config = dict(
    vocab_size=5313,
    norm_eps=1e-05,
    rope_base=4560.0,
    bias='all',
    init_std_qkv=0.0431,
    init_std_o=0.0102,
    optimizer='adam_variant',
    lr_head=0.00894,
    grad_clip=0.5,
    warmup_steps=214,
    schedule='wsd',
    final_lr_fraction=0.0,
)
Each number is 200 + 30 x the weight over its row's rms, rounded and kept within 0 to 999. Layers, rows and columns count from 0. The size before them is the row's rms in percent of the matrix's.

# layer 3 attention query, 96x96, rms 0.125, rows 37-63, columns 0-95
092,194,147,231,132,258,187,213,96,167,230,204,181,231,150,216,202,231,248,223,253,190,189,219,203,214,184,197,195,203,195,187,226,210,210,230,195,140,197,186,218,175,214,173,189,200,204,197,196,208,156,202,232,228,251,189,246,212,160,214,260,221,259,212,164,174,146,230,234,174,241,190,216,186,166,236,195,173,212,196,241,201,222,255,208,211,146,182,181,203,177,193,189,215,183,192,207
071,217,169,175,255,188,179,237,205,192,169,223,216,216,219,190,207,229,181,214,186,177,147,193,202,237,233,197,232,180,194,239,167,218,187,196,160,206,152,274,207,263,175,217,204,189,171,236,155,235,204,186,147,195,205,204,214,186,187,197,198,152,162,178,215,232,141,147,218,262,205,186,187,173,174,186,220,254,188,229,163,226,211,157,156,187,224,165,208,245,177,251,233,222,252,160,186
094,174,153,211,234,185,155,228,156,197,225,193,200,196,226,216,258,231,276,199,219,199,186,248,231,224,158,149,197,128,249,192,202,214,213,139,264,185,180,268,186,232,162,198,188,188,220,161,236,181,246,197,168,228,235,170,183,159,214,152,179,192,153,238,236,228,223,212,202,188,208,187,197,173,196,232,176,178,215,177,193,190,210,206,214,179,169,205,192,223,186,168,188,258,180,192,191
092,200,210,166,203,265,234,171,178,192,142,191,185,206,184,217,167,265,214,197,207,217,245,200,222,204,228,228,184,165,222,207,175,205,159,211,226,150,194,164,197,240,193,174,253,188,240,165,162,161,163,203,189,203,181,222,197,212,212,215,186,166,238,194,208,238,226,233,216,210,222,192,242,129,251,210,203,163,204,150,259,213,164,195,207,234,213,140,126,239,227,155,172,187,198,186,191
083,183,192,172,177,185,209,215,215,179,280,218,211,219,170,189,221,219,148,248,183,165,133,199,196,199,196,215,241,223,211,234,173,153,199,212,143,224,260,188,185,221,179,222,208,240,182,241,197,209,163,134,203,186,221,230,199,205,222,224,212,210,230,220,203,206,153,178,172,169,236,225,202,163,139,163,210,208,157,253,243,233,219,173,198,199,157,208,200,198,172,196,203,274,239,236,230
083,214,151,238,194,218,185,195,265,259,184,152,165,157,159,247,240,232,219,194,219,209,195,159,221,208,186,253,214,166,180,187,195,198,153,156,236,228,198,133,194,235,174,202,220,195,274,173,214,159,175,235,223,232,169,212,264,207,181,231,150,193,180,196,172,195,199,216,219,212,197,249,207,210,191,183,226,193,221,172,213,221,189,211,249,237,225,216,147,254,202,217,189,222,201,174,223
091,169,163,192,198,183,265,187,191,188,212,219,187,178,199,204,133,223,178,222,192,231,190,228,170,232,191,130,205,202,173,182,204,221,174,202,212,150,175,212,207,222,207,238,252,210,207,173,208,250,188,267,220,165,193,217,199,180,190,258,236,186,247,166,275,158,204,216,202,181,188,161,213,200,171,229,208,241,166,213,206,184,188,212,161,257,238,259,221,170,166,148,196,158,152,208,198
085,179,199,241,160,242,153,181,188,179,179,165,206,173,223,231,207,235,267,170,156,231,215,184,252,193,201,159,166,187,243,182,197,230,139,129,263,203,225,202,232,185,251,168,224,178,224,177,236,158,154,207,189,177,213,212,178,207,203,215,158,217,185,176,219,199,235,224,165,162,210,235,248,193,198,202,216,230,252,161,236,187,192,186,225,207,189,156,147,212,178,160,186,218,195,182,221
082,207,264,232,229,198,213,221,220,225,153,197,249,209,150,213,228,154,183,185,214,208,223,195,186,181,200,184,205,220,189,209,213,175,199,225,158,223,231,216,177,180,161,220,153,149,176,176,209,254,230,216,204,211,189,249,219,193,186,206,203,200,200,160,261,196,204,169,213,209,167,126,136,222,225,207,205,225,210,184,214,87,249,171,202,206,153,207,175,179,252,213,239,233,196,195,200
083,224,190,169,216,211,204,189,172,174,204,248,220,204,199,150,198,203,237,189,215,159,228,210,232,219,171,159,195,242,210,224,162,179,180,219,173,147,166,268,193,158,191,206,191,186,181,166,195,211,284,200,215,193,221,192,166,239,184,219,227,228,202,248,239,243,219,194,164,217,206,116,185,215,172,254,203,193,184,206,184,185,189,165,159,235,191,219,282,158,173,170,208,164,156,187,181
082,237,236,178,216,169,228,213,202,159,196,258,223,239,105,208,202,197,152,210,199,173,189,236,177,218,187,161,193,220,165,223,207,203,243,212,221,202,194,176,193,191,192,231,201,231,164,227,185,312,223,160,233,195,171,212,204,170,280,220,200,228,231,178,258,216,183,163,187,213,196,158,177,224,222,176,187,199,190,184,202,163,205,215,238,233,200,173,235,175,183,164,225,196,215,212,155
095,189,206,206,210,254,167,163,213,218,179,206,196,195,244,221,209,158,167,216,189,230,167,172,211,199,257,226,212,179,203,183,210,223,157,221,185,198,209,130,216,174,177,133,228,210,213,241,157,147,164,172,184,209,209,196,183,251,191,188,158,211,178,175,159,230,183,212,211,121,223,264,205,222,202,154,205,175,223,166,192,291,182,211,235,207,197,188,174,220,188,246,209,181,212,231,248
091,224,203,125,241,169,207,161,196,184,223,263,244,203,255,169,178,164,187,187,201,199,181,212,185,196,251,203,248,261,192,155,179,204,214,277,141,189,168,238,196,202,199,210,155,211,174,235,200,217,205,190,154,165,227,229,204,159,169,173,224,167,193,215,212,196,157,223,178,178,169,168,208,204,204,202,156,171,170,239,185,184,246,224,178,137,185,179,212,184,173,224,186,173,196,246,192
099,201,165,191,232,209,187,216,238,157,188,223,172,236,229,184,246,187,121,207,233,215,186,205,207,188,216,132,225,186,160,213,160,182,175,207,175,232,225,148,190,213,196,187,207,159,180,163,129,215,195,236,207,227,236,216,169,173,195,203,192,158,187,201,159,192,186,231,215,219,195,177,213,198,218,207,215,213,95,198,238,182,209,266,244,252,203,172,217,185,213,147,201,235,191,239,220
087,207,189,193,239,209,154,194,167,161,232,213,178,159,217,198,212,264,261,211,168,222,184,205,189,216,256,166,168,125,242,200,160,222,193,159,243,156,179,219,240,277,211,216,272,192,253,203,221,172,188,209,201,189,203,200,156,169,224,196,190,181,196,171,241,220,225,249,167,157,172,194,218,185,192,191,212,221,202,177,206,218,164,172,228,208,196,207,211,215,125,186,174,233,199,203,221
076,197,127,207,231,230,144,187,187,229,197,207,191,173,261,201,260,222,258,165,170,206,235,190,234,225,197,161,230,115,240,204,183,228,177,158,221,173,192,219,203,232,208,176,234,157,232,183,224,163,229,219,178,207,240,179,160,182,185,190,143,203,164,203,222,243,225,263,216,162,164,183,234,158,208,233,197,198,234,184,215,210,206,229,220,167,209,188,182,197,147,212,210,208,206,221,189
096,176,214,191,187,184,161,190,172,278,204,188,222,225,198,210,214,180,196,210,218,219,180,242,253,195,151,239,204,263,262,200,158,156,197,226,201,156,194,214,183,247,174,181,122,185,180,178,204,175,234,211,194,212,192,228,195,178,165,227,177,185,187,219,178,186,173,209,187,200,235,180,170,211,200,217,175,156,148,234,183,193,250,210,86,218,170,255,215,191,206,183,208,199,217,221,223
093,217,213,164,191,178,209,169,237,184,201,212,204,183,198,192,169,232,245,222,162,207,179,217,206,198,229,255,228,159,202,175,245,197,177,210,231,207,178,201,196,254,203,247,185,257,183,233,257,205,188,158,216,179,150,166,184,171,195,231,201,188,215,180,282,181,207,238,157,190,191,231,191,139,177,211,221,269,272,198,153,184,198,181,222,179,203,185,155,225,171,262,207,178,202,151,202
073,181,217,212,169,204,239,229,176,224,183,129,198,229,101,230,225,208,157,215,220,178,225,214,196,185,149,221,139,258,167,203,192,197,230,217,241,212,207,163,203,193,183,223,199,220,177,187,190,256,254,188,217,219,145,190,254,194,230,224,191,231,189,208,177,180,211,135,200,240,170,169,174,233,221,189,203,186,216,178,203,158,187,192,231,207,192,185,227,217,278,190,198,256,197,186,187
099,145,201,225,168,280,167,172,204,177,216,143,201,187,209,170,218,181,210,147,183,226,212,198,206,202,183,221,169,177,214,263,208,195,166,127,215,211,211,191,242,183,222,147,216,165,173,203,203,188,203,222,209,205,189,175,170,301,182,199,167,224,170,206,141,194,254,210,238,194,203,232,266,208,206,245,209,218,222,179,231,215,182,182,166,246,201,158,204,187,232,196,211,243,209,186,198
091,179,180,208,211,182,248,252,167,234,206,149,184,181,200,229,191,239,178,242,233,203,159,180,184,154,235,212,178,231,203,141,187,221,170,212,243,205,215,174,212,175,188,162,202,202,201,255,152,168,144,177,200,190,211,199,221,255,215,194,266,167,266,202,147,235,206,208,224,203,236,234,212,190,197,179,159,144,170,139,216,266,231,224,196,169,225,182,182,230,211,198,191,200,177,192,192
098,230,176,196,180,248,255,170,241,191,214,188,214,233,191,128,214,215,163,198,243,189,228,185,254,169,186,192,174,195,196,244,188,164,160,149,234,193,199,191,217,211,210,186,225,185,198,169,200,157,227,173,205,196,211,211,176,233,173,217,176,200,207,220,243,230,208,181,172,224,235,157,188,215,161,249,253,213,203,194,202,207,143,133,198,309,221,229,214,179,227,191,202,236,214,153,209
087,202,230,231,172,227,193,196,206,216,209,200,188,195,119,195,269,224,194,181,198,197,222,154,199,228,182,182,201,205,138,245,164,192,178,142,206,195,244,183,212,188,175,139,240,148,189,156,162,236,211,245,230,227,200,248,232,225,224,228,189,201,187,180,190,219,252,245,234,206,209,199,242,217,197,231,206,164,185,187,232,191,199,192,206,266,211,206,231,222,212,143,217,276,216,170,196
069,191,154,201,237,211,147,165,215,259,180,213,186,174,313,191,207,130,192,172,197,219,192,158,212,202,234,197,207,140,264,175,204,193,186,138,182,171,190,216,208,191,234,188,234,213,190,236,211,167,188,200,182,209,242,210,202,171,158,138,155,179,157,176,201,202,200,184,176,172,160,221,211,204,175,182,184,204,222,195,158,235,180,224,228,165,199,202,174,221,185,254,192,199,210,237,229
086,221,144,193,197,171,226,203,221,205,166,251,168,204,176,200,193,238,232,218,230,145,224,249,198,214,149,165,231,204,165,180,205,177,214,237,189,175,145,214,178,201,198,243,207,201,207,150,184,251,252,227,222,202,209,173,207,171,191,235,261,214,231,258,257,192,189,233,210,224,194,126,168,237,204,202,174,209,159,225,157,170,182,196,179,184,220,214,216,184,151,164,203,163,179,197,142
078,198,216,173,200,218,204,213,144,189,215,168,211,233,139,251,199,251,224,223,201,246,188,195,238,171,237,230,144,212,266,223,186,207,234,177,274,195,267,224,179,214,205,196,202,190,227,194,204,185,151,176,196,179,215,197,214,180,255,190,172,180,218,207,188,236,207,193,153,177,172,184,211,157,251,153,191,198,225,149,236,185,193,151,244,234,225,180,129,214,210,173,181,216,184,220,224
097,213,198,172,173,215,172,167,215,152,164,209,246,193,213,253,191,247,233,217,195,188,248,249,231,194,227,188,172,182,207,200,159,240,158,205,259,178,211,275,217,247,230,233,203,206,222,165,218,254,205,171,133,155,178,166,216,155,208,224,207,174,235,188,223,198,229,179,160,183,176,170,221,255,205,174,233,216,232,215,213,166,174,168,169,228,190,220,183,245,157,179,166,182,196,197,226
# layer 3 attention key, 96x96, rms 0.12, rows 37-63, columns 0-95
096,193,154,199,146,226,212,150,215,181,199,204,191,250,160,196,147,218,233,186,179,173,206,216,208,222,184,211,151,201,178,237,205,186,198,211,178,213,211,232,200,241,212,172,193,245,210,201,185,233,174,178,219,184,203,172,170,196,199,183,220,211,238,174,261,164,196,166,204,222,231,223,162,205,145,199,152,235,244,280,234,137,179,212,210,236,271,206,158,216,261,138,209,217,211,184,177
154,171,214,191,234,220,184,182,203,215,218,226,225,163,248,210,201,208,168,194,203,157,193,169,174,197,217,204,216,194,240,199,181,223,177,199,181,229,167,170,202,137,172,187,224,148,180,236,215,158,180,189,199,210,202,259,199,201,182,236,206,164,108,230,169,207,188,231,256,207,119,188,234,213,243,205,217,195,204,164,181,207,248,163,216,178,236,206,232,156,143,238,237,202,244,252,171
094,204,221,231,210,185,140,200,204,169,187,196,242,207,190,156,193,211,210,222,188,179,127,171,209,232,222,188,202,148,181,238,179,131,181,213,213,178,213,235,207,199,158,137,186,181,242,200,245,189,189,148,179,243,229,213,193,213,195,264,163,187,105,189,183,247,218,191,216,246,221,161,154,248,184,187,210,206,193,194,251,160,226,174,185,210,212,222,164,191,205,161,218,195,192,229,211
095,222,237,213,151,202,232,203,222,197,195,178,152,185,235,170,192,202,196,151,192,217,230,221,174,247,221,178,151,250,198,185,179,230,186,164,252,200,190,190,168,198,226,248,239,166,220,174,178,200,244,157,222,179,183,221,233,175,205,195,156,244,208,197,212,226,198,170,208,189,145,163,163,165,281,252,194,210,138,198,177,188,158,162,222,202,220,197,236,235,237,222,253,186,219,189,152
088,153,239,216,193,221,207,209,157,193,187,231,238,160,207,217,229,234,127,203,220,219,189,181,214,189,178,230,204,199,275,211,220,149,282,163,169,217,198,192,190,138,183,148,178,265,162,218,231,187,214,250,208,226,172,228,211,190,222,198,210,223,191,137,196,174,191,183,179,181,224,186,195,196,265,192,199,209,194,209,156,185,232,190,231,197,167,186,196,163,198,251,209,163,139,211,191
089,183,216,232,182,224,172,175,207,161,227,172,126,207,231,173,225,223,177,208,232,132,242,221,176,234,228,226,136,234,154,187,160,208,203,172,239,221,178,172,226,212,182,184,252,133,208,236,172,173,264,169,242,209,159,238,233,176,197,201,157,197,227,157,204,205,165,205,233,215,195,187,196,198,230,240,214,188,199,257,154,224,168,190,199,236,177,212,198,215,213,203,177,163,240,184,196
092,211,191,151,212,212,215,248,164,215,219,141,153,201,222,226,176,219,184,183,208,207,177,236,187,238,198,166,226,225,162,187,275,282,213,207,188,222,150,197,188,173,224,194,189,188,256,242,187,211,203,212,191,181,245,159,166,195,170,194,260,220,164,212,223,175,177,175,137,220,194,210,219,212,172,217,201,206,214,203,234,248,269,188,207,163,183,201,195,201,153,203,156,166,202,172,138
083,189,224,208,205,184,200,193,193,211,169,177,201,231,199,202,215,237,197,222,117,128,224,201,210,240,177,197,149,238,207,195,237,192,228,156,255,227,229,193,214,201,186,234,268,161,182,176,173,208,223,161,170,201,206,187,212,216,236,212,139,194,158,171,169,255,183,127,236,235,196,191,230,167,198,230,219,173,199,220,216,187,161,173,158,239,224,250,184,212,256,191,206,177,234,210,229
081,228,252,198,234,196,257,186,211,208,153,225,186,242,189,183,124,123,172,220,209,164,194,213,175,222,225,242,220,239,182,205,193,261,225,265,184,160,198,197,211,157,202,156,199,181,188,209,150,176,184,201,217,209,240,182,178,275,188,231,226,193,172,234,163,164,215,214,158,192,186,251,190,224,217,170,175,204,176,202,196,196,201,229,216,142,217,203,255,185,195,231,223,170,180,219,200
085,172,160,224,231,180,229,230,192,258,184,172,232,199,202,176,109,220,207,202,171,247,134,191,206,233,211,164,201,181,237,212,223,229,167,234,191,137,204,216,183,204,213,199,180,250,169,211,200,178,129,172,154,218,236,218,157,221,182,244,256,169,201,268,225,169,205,222,163,239,224,221,188,210,192,154,194,247,214,197,236,186,203,215,229,206,239,186,177,213,182,165,206,192,197,204,202
094,260,218,200,181,184,196,212,240,206,150,180,184,233,226,197,133,192,199,186,243,222,205,246,133,197,185,197,226,212,207,184,197,229,220,240,177,151,213,198,190,113,233,154,181,205,159,200,201,174,203,258,180,216,193,224,187,217,178,212,206,200,166,205,195,138,221,208,173,197,165,211,214,229,199,183,206,234,154,217,202,225,227,241,204,132,241,181,260,177,159,243,218,158,229,228,173
094,191,165,205,188,183,214,172,216,218,184,237,214,199,169,220,320,234,199,199,216,196,257,192,224,214,188,188,181,190,222,169,191,183,172,150,209,238,190,182,171,268,169,229,217,191,181,184,198,249,219,195,216,203,169,211,202,178,210,177,175,187,278,183,214,229,190,143,226,208,222,163,251,199,245,225,216,141,181,201,164,185,175,228,209,218,150,217,170,217,253,200,227,250,223,209,237
093,219,131,176,177,198,240,236,216,236,229,209,251,148,157,219,242,141,250,203,176,223,170,162,261,167,207,161,226,161,234,200,198,211,221,212,164,169,194,226,197,239,193,216,163,246,228,195,208,247,172,199,213,219,206,161,173,194,189,190,239,201,214,229,205,170,247,243,205,163,230,199,197,229,211,157,183,176,239,128,199,172,222,200,171,195,157,182,188,208,172,194,182,255,169,199,223
103,189,214,132,179,200,227,248,214,177,225,271,196,191,202,232,234,167,194,178,229,185,181,231,265,265,188,179,199,171,130,168,152,165,221,162,173,197,183,212,198,217,227,194,136,179,166,188,187,174,203,214,238,206,196,230,206,188,213,223,194,201,208,214,209,202,188,194,162,158,198,212,155,205,258,243,221,181,156,226,191,234,171,228,201,183,225,203,185,243,162,188,187,256,159,260,164
085,197,217,249,236,155,189,193,198,202,172,159,224,182,208,197,266,224,174,224,145,169,199,172,184,179,209,174,208,267,203,168,228,166,196,184,237,254,201,205,191,227,186,181,227,193,233,195,249,239,247,160,218,190,181,195,234,197,195,251,180,258,147,163,238,204,213,172,219,268,178,138,209,206,195,266,228,171,157,200,207,181,234,187,181,216,227,198,201,195,225,166,163,161,189,187,167
082,193,189,219,221,169,195,220,196,231,203,179,216,187,217,174,283,184,206,279,196,168,223,198,238,211,237,154,222,175,197,158,180,128,186,152,211,211,213,243,198,281,135,204,202,188,247,178,216,206,185,128,192,195,221,189,208,198,209,202,177,185,208,194,187,235,218,198,215,214,205,149,153,221,185,187,234,166,208,174,236,199,176,174,154,231,169,233,222,234,248,153,166,216,174,207,189
095,177,170,205,201,252,180,181,187,219,249,184,246,174,160,201,193,226,184,184,183,197,167,168,232,209,264,186,216,158,184,249,203,203,195,203,224,180,174,141,167,163,228,158,127,209,201,218,210,208,189,193,178,244,228,199,161,241,243,238,217,224,188,216,215,198,179,235,166,199,282,267,177,190,230,140,162,194,257,181,208,169,199,203,246,237,202,204,206,225,213,169,219,228,214,190,179
090,222,201,224,222,177,150,224,184,175,191,185,174,188,228,145,224,176,206,232,183,172,229,198,181,157,215,179,221,230,261,167,210,241,208,199,209,233,196,204,218,201,204,237,248,198,232,215,230,232,230,199,229,181,182,184,202,194,244,184,226,219,184,160,167,151,155,226,220,212,227,117,202,217,138,181,164,158,173,165,219,219,231,189,167,222,115,193,216,151,195,196,216,156,212,135,218
083,241,241,220,187,209,208,198,222,176,182,196,168,226,223,204,108,236,188,177,242,198,203,229,143,234,201,275,207,218,168,236,179,255,203,258,198,167,189,179,217,149,220,177,211,172,162,218,199,141,203,243,183,219,197,229,226,238,212,210,203,206,196,185,200,163,227,229,172,212,163,243,201,174,199,184,218,238,208,247,173,199,181,214,227,161,279,203,241,200,176,217,221,159,231,188,179
089,177,221,194,210,187,195,168,197,224,181,219,186,249,227,167,230,264,173,208,170,171,220,227,241,231,195,182,167,190,215,193,205,160,204,171,229,215,184,170,218,190,157,238,223,205,145,172,191,206,215,214,180,148,176,234,239,204,175,189,171,186,207,196,200,253,194,142,189,253,183,186,195,120,214,235,181,216,221,202,232,206,116,168,170,240,247,253,159,237,239,152,204,176,199,230,200
096,193,208,254,176,217,258,228,177,178,209,189,178,202,181,249,250,205,194,161,222,228,187,245,161,212,158,269,141,193,177,233,156,215,208,151,165,228,214,140,201,232,224,231,169,179,223,197,148,204,206,180,213,188,160,212,223,178,182,126,187,245,227,214,205,220,196,200,248,185,182,167,221,222,222,215,235,222,193,194,139,215,232,198,244,179,192,200,160,193,209,184,252,239,195,196,163
098,172,242,203,203,193,205,232,190,182,155,207,172,205,235,159,135,279,149,222,209,195,198,244,215,242,185,225,154,223,206,207,220,190,188,222,239,185,190,210,184,188,233,232,186,185,146,202,201,179,203,142,213,187,203,229,213,159,207,239,197,192,211,206,229,224,151,160,211,240,168,222,187,136,238,201,153,241,160,270,220,163,188,205,234,266,219,179,210,191,218,191,204,174,238,224,165
095,191,234,217,182,209,223,165,225,189,180,145,170,211,252,177,162,207,159,165,231,165,208,231,204,257,173,247,184,226,183,193,208,194,225,203,230,195,190,199,198,139,192,138,190,169,148,193,144,168,191,207,214,184,213,252,224,216,176,225,184,192,211,202,202,176,179,154,192,220,153,224,193,187,246,245,214,223,211,239,215,225,148,193,260,198,272,224,214,216,206,198,216,137,235,234,148
083,193,176,183,194,187,191,211,200,207,230,203,244,206,164,206,292,193,212,248,190,195,237,136,266,169,220,178,218,177,176,198,201,164,164,185,206,211,211,220,204,259,157,215,222,199,236,197,226,261,184,142,209,192,192,194,214,203,203,175,195,175,241,200,194,229,214,168,225,181,232,148,189,177,186,179,210,147,222,181,215,182,217,196,149,233,134,197,164,193,200,178,149,282,171,211,240
084,207,193,198,227,196,205,225,205,188,210,157,171,175,228,215,132,146,226,196,238,272,162,235,154,200,226,177,202,126,192,197,183,219,176,220,183,167,183,220,200,217,222,191,151,214,219,247,188,160,188,183,192,211,259,176,163,230,160,210,233,172,221,233,209,138,202,242,168,207,216,229,167,233,143,169,212,222,206,217,230,266,249,214,217,165,190,178,244,197,164,192,200,168,210,179,190
086,234,268,206,176,172,212,197,223,203,180,147,210,218,204,209,176,238,203,175,190,181,201,183,125,237,184,235,190,265,197,220,194,216,222,218,207,209,234,178,166,154,215,194,225,182,226,214,208,174,220,186,174,227,153,214,221,188,243,242,166,248,174,154,165,199,189,184,168,193,142,207,222,175,268,197,189,231,133,232,189,178,193,170,210,207,273,191,220,188,224,249,243,154,220,205,171
095,238,240,210,210,223,158,241,200,194,204,160,217,192,192,214,127,196,235,172,92,179,180,215,145,215,204,223,210,196,215,194,196,243,205,228,250,153,189,205,190,156,192,187,251,191,189,224,236,208,179,184,166,179,226,169,193,243,175,274,213,235,179,160,226,206,200,145,173,222,169,214,216,181,201,179,185,164,213,204,208,184,250,187,195,199,234,210,277,195,179,200,176,205,246,224,188
# layer 3 attention value, 96x96, rms 0.0864, rows 32-41, columns 0-95
097,158,161,206,197,211,244,178,188,183,229,256,215,194,220,217,185,208,237,162,215,155,135,177,237,183,198,237,173,202,165,220,203,176,147,169,155,195,294,197,219,183,181,240,199,203,243,207,216,242,204,159,209,200,178,169,189,210,179,279,258,221,224,206,194,229,188,181,230,225,202,203,176,209,213,169,179,210,233,188,232,216,223,168,191,177,193,148,166,140,203,144,187,154,184,216,205
102,209,187,215,253,231,256,181,193,177,206,169,170,174,208,215,204,211,197,209,221,165,233,209,241,198,236,184,171,207,181,209,177,209,229,201,178,161,195,253,204,192,129,222,232,196,157,168,223,221,172,149,166,256,207,202,189,203,270,210,158,220,204,192,198,199,173,165,225,143,193,187,129,228,210,160,258,248,166,157,197,235,164,216,167,232,189,180,157,155,136,213,206,198,207,196,199
094,195,198,193,202,197,251,189,173,228,259,179,210,241,169,190,188,193,259,196,193,213,149,203,214,165,143,208,210,164,182,185,190,211,164,205,146,250,285,160,185,230,171,222,209,248,185,196,193,221,204,227,229,227,155,176,179,223,192,196,194,226,239,199,192,228,220,233,223,184,177,182,144,221,141,126,191,217,153,227,224,200,253,249,197,216,234,215,158,221,226,169,206,207,176,168,201
087,221,214,200,210,190,216,193,241,182,203,175,164,191,203,168,154,155,189,202,180,247,201,254,145,178,215,212,198,177,213,153,219,251,283,159,226,175,221,148,220,235,153,225,242,151,188,132,200,218,148,248,216,198,200,256,193,181,225,197,213,196,224,206,199,187,185,232,235,273,177,190,226,218,220,212,183,197,205,190,175,158,214,186,214,246,187,276,227,187,200,207,228,204,190,199,197
086,202,173,200,255,231,233,232,161,180,240,225,185,166,215,189,222,254,175,150,212,220,224,186,199,212,209,191,159,181,205,136,194,184,161,174,196,212,208,221,222,185,199,182,265,214,148,202,187,215,212,217,158,261,255,199,198,159,230,157,209,205,251,120,219,212,233,174,204,172,217,210,211,130,179,179,150,179,242,219,203,179,236,208,260,205,202,177,167,209,227,236,194,233,187,217,198
096,206,230,180,227,234,221,209,161,191,209,201,230,192,208,254,196,217,164,143,194,166,286,215,208,190,182,233,204,209,190,166,191,261,218,178,151,201,237,211,208,241,146,173,203,176,130,213,197,227,181,190,173,140,199,214,192,202,222,201,223,195,208,296,226,168,228,206,154,219,141,213,255,207,203,197,195,168,156,236,171,174,193,173,220,198,232,164,202,216,218,238,181,229,204,223,205
106,248,174,228,193,240,208,191,122,187,238,248,181,218,181,181,182,246,242,212,228,151,183,215,212,192,220,220,230,199,165,218,196,214,146,192,168,191,229,162,176,163,213,124,242,215,181,219,200,216,206,169,206,244,234,185,225,228,237,217,171,197,187,221,176,211,181,219,237,222,229,205,160,136,231,142,142,181,218,211,194,165,206,226,238,188,168,181,222,187,257,162,205,252,193,213,219
085,178,193,212,200,216,164,194,222,163,108,184,214,176,223,140,190,183,189,222,202,242,138,251,202,187,182,186,221,179,184,224,216,173,163,222,220,173,138,203,267,206,199,182,184,226,217,177,161,226,229,190,213,214,195,233,232,168,148,237,228,224,216,210,204,163,153,202,204,212,188,178,116,216,205,238,155,209,172,177,244,224,176,150,204,192,185,160,234,187,214,181,229,206,214,253,203
093,174,203,228,216,172,160,162,227,185,209,228,206,228,212,169,192,227,199,225,208,146,222,201,224,167,213,258,190,237,162,236,194,199,193,230,180,174,156,217,186,201,212,172,196,207,159,232,226,213,153,179,245,146,191,251,209,181,241,255,237,214,172,178,222,159,202,173,231,173,162,207,241,120,172,184,222,226,200,208,225,179,227,173,243,234,175,193,265,152,207,153,197,166,184,232,159
094,248,189,213,212,180,158,232,177,208,165,216,251,215,200,217,127,237,177,170,210,184,101,219,228,207,221,187,232,174,177,175,164,218,229,220,245,187,170,205,193,208,206,242,158,196,217,222,194,184,216,220,221,190,211,161,269,179,226,219,198,203,196,143,211,216,156,280,196,226,210,180,144,162,219,239,167,161,203,195,223,188,228,215,235,191,175,163,236,171,214,204,199,150,206,192,186
# layer 3 attention output (transposed), 96x96, rms 0.0819, rows 32-40, columns 0-95
092,178,183,213,183,173,153,220,194,210,166,140,147,194,155,228,211,222,144,202,217,218,216,223,138,270,205,219,217,221,195,221,179,168,183,185,232,185,160,223,220,195,169,181,220,204,175,231,254,151,225,211,161,171,173,241,170,214,182,181,199,170,141,170,226,221,178,247,172,206,216,159,203,224,161,197,225,220,208,206,189,187,166,194,198,246,215,190,256,245,214,235,243,198,277,200,228
091,169,194,230,130,197,205,141,226,165,181,245,185,211,165,190,218,203,171,173,237,171,199,166,139,170,219,184,173,265,218,189,184,209,215,230,171,218,200,177,215,162,213,238,195,230,253,212,179,166,193,212,210,152,200,259,216,168,131,187,225,196,243,185,204,190,158,206,158,224,223,160,266,173,232,175,250,226,189,235,178,196,217,216,206,211,197,239,206,219,184,177,230,152,248,209,208
094,190,171,213,198,171,158,193,170,249,187,164,250,193,171,156,210,250,159,239,252,207,226,173,159,210,170,227,198,181,161,203,223,196,175,224,193,188,205,195,205,211,170,173,256,178,202,263,188,149,187,174,161,167,190,196,239,256,242,203,232,233,204,178,180,224,166,181,170,207,223,186,214,215,164,210,194,192,200,136,209,191,171,197,206,242,213,145,284,216,234,162,209,257,217,198,227
079,277,212,209,158,220,227,217,201,213,194,200,208,213,221,258,193,196,213,238,195,167,234,188,194,166,190,193,198,166,203,230,228,174,215,217,212,208,170,230,219,201,238,156,229,272,192,225,145,193,157,180,204,183,305,183,187,194,261,169,237,234,249,193,216,188,185,185,194,170,234,225,160,221,165,193,185,206,179,215,208,190,175,237,183,194,201,183,181,209,160,139,145,180,202,137,177
078,175,255,264,177,155,125,223,160,182,137,202,172,241,200,205,214,187,200,190,190,166,236,201,211,243,217,171,220,157,149,207,161,174,221,179,242,240,194,198,231,166,220,234,216,186,212,195,167,228,201,200,254,177,196,215,224,220,154,202,187,217,147,223,147,225,192,213,236,172,166,198,235,227,245,201,203,166,196,170,182,172,224,223,187,201,204,183,224,212,221,252,218,262,208,210,139
092,246,182,202,175,226,142,222,240,215,203,205,188,223,178,244,195,208,269,256,184,201,218,219,194,181,178,164,187,172,205,199,200,229,193,236,195,205,221,159,203,188,162,154,194,219,213,231,151,236,185,209,172,221,216,209,186,184,181,220,178,220,141,170,194,242,200,243,168,176,207,228,178,181,168,173,169,185,205,127,250,113,229,252,204,180,161,186,192,266,196,243,192,194,238,229,182
102,168,210,180,198,162,176,162,241,209,199,193,207,187,223,179,228,232,205,183,197,233,235,185,203,233,154,198,191,176,161,208,180,175,258,204,207,179,216,235,207,213,239,236,233,175,203,228,209,154,195,228,196,163,210,266,242,207,156,212,176,171,120,185,217,206,180,173,139,163,177,203,236,221,194,202,236,228,208,215,141,191,208,207,256,186,276,163,198,161,203,227,229,260,238,183,161
081,189,216,191,142,253,268,177,184,234,211,170,179,177,216,226,166,204,227,120,240,214,185,172,148,204,218,245,256,244,218,185,255,192,216,173,211,182,223,180,160,174,210,170,164,242,182,212,171,197,197,217,204,172,193,168,154,195,221,185,179,157,267,228,232,200,250,238,220,252,190,201,194,258,205,229,218,231,223,220,177,205,189,208,209,188,211,215,195,198,157,193,189,160,167,201,153
087,247,214,176,235,145,202,180,232,173,212,198,183,195,205,168,183,235,200,229,214,243,212,248,182,236,241,144,204,183,228,215,209,199,195,222,232,172,201,148,265,188,169,170,240,214,228,255,186,159,176,261,245,231,214,168,192,208,166,215,114,159,170,170,216,235,218,226,170,199,202,194,211,194,194,165,177,157,205,223,197,243,205,254,223,211,218,184,170,171,160,224,167,166,182,171,204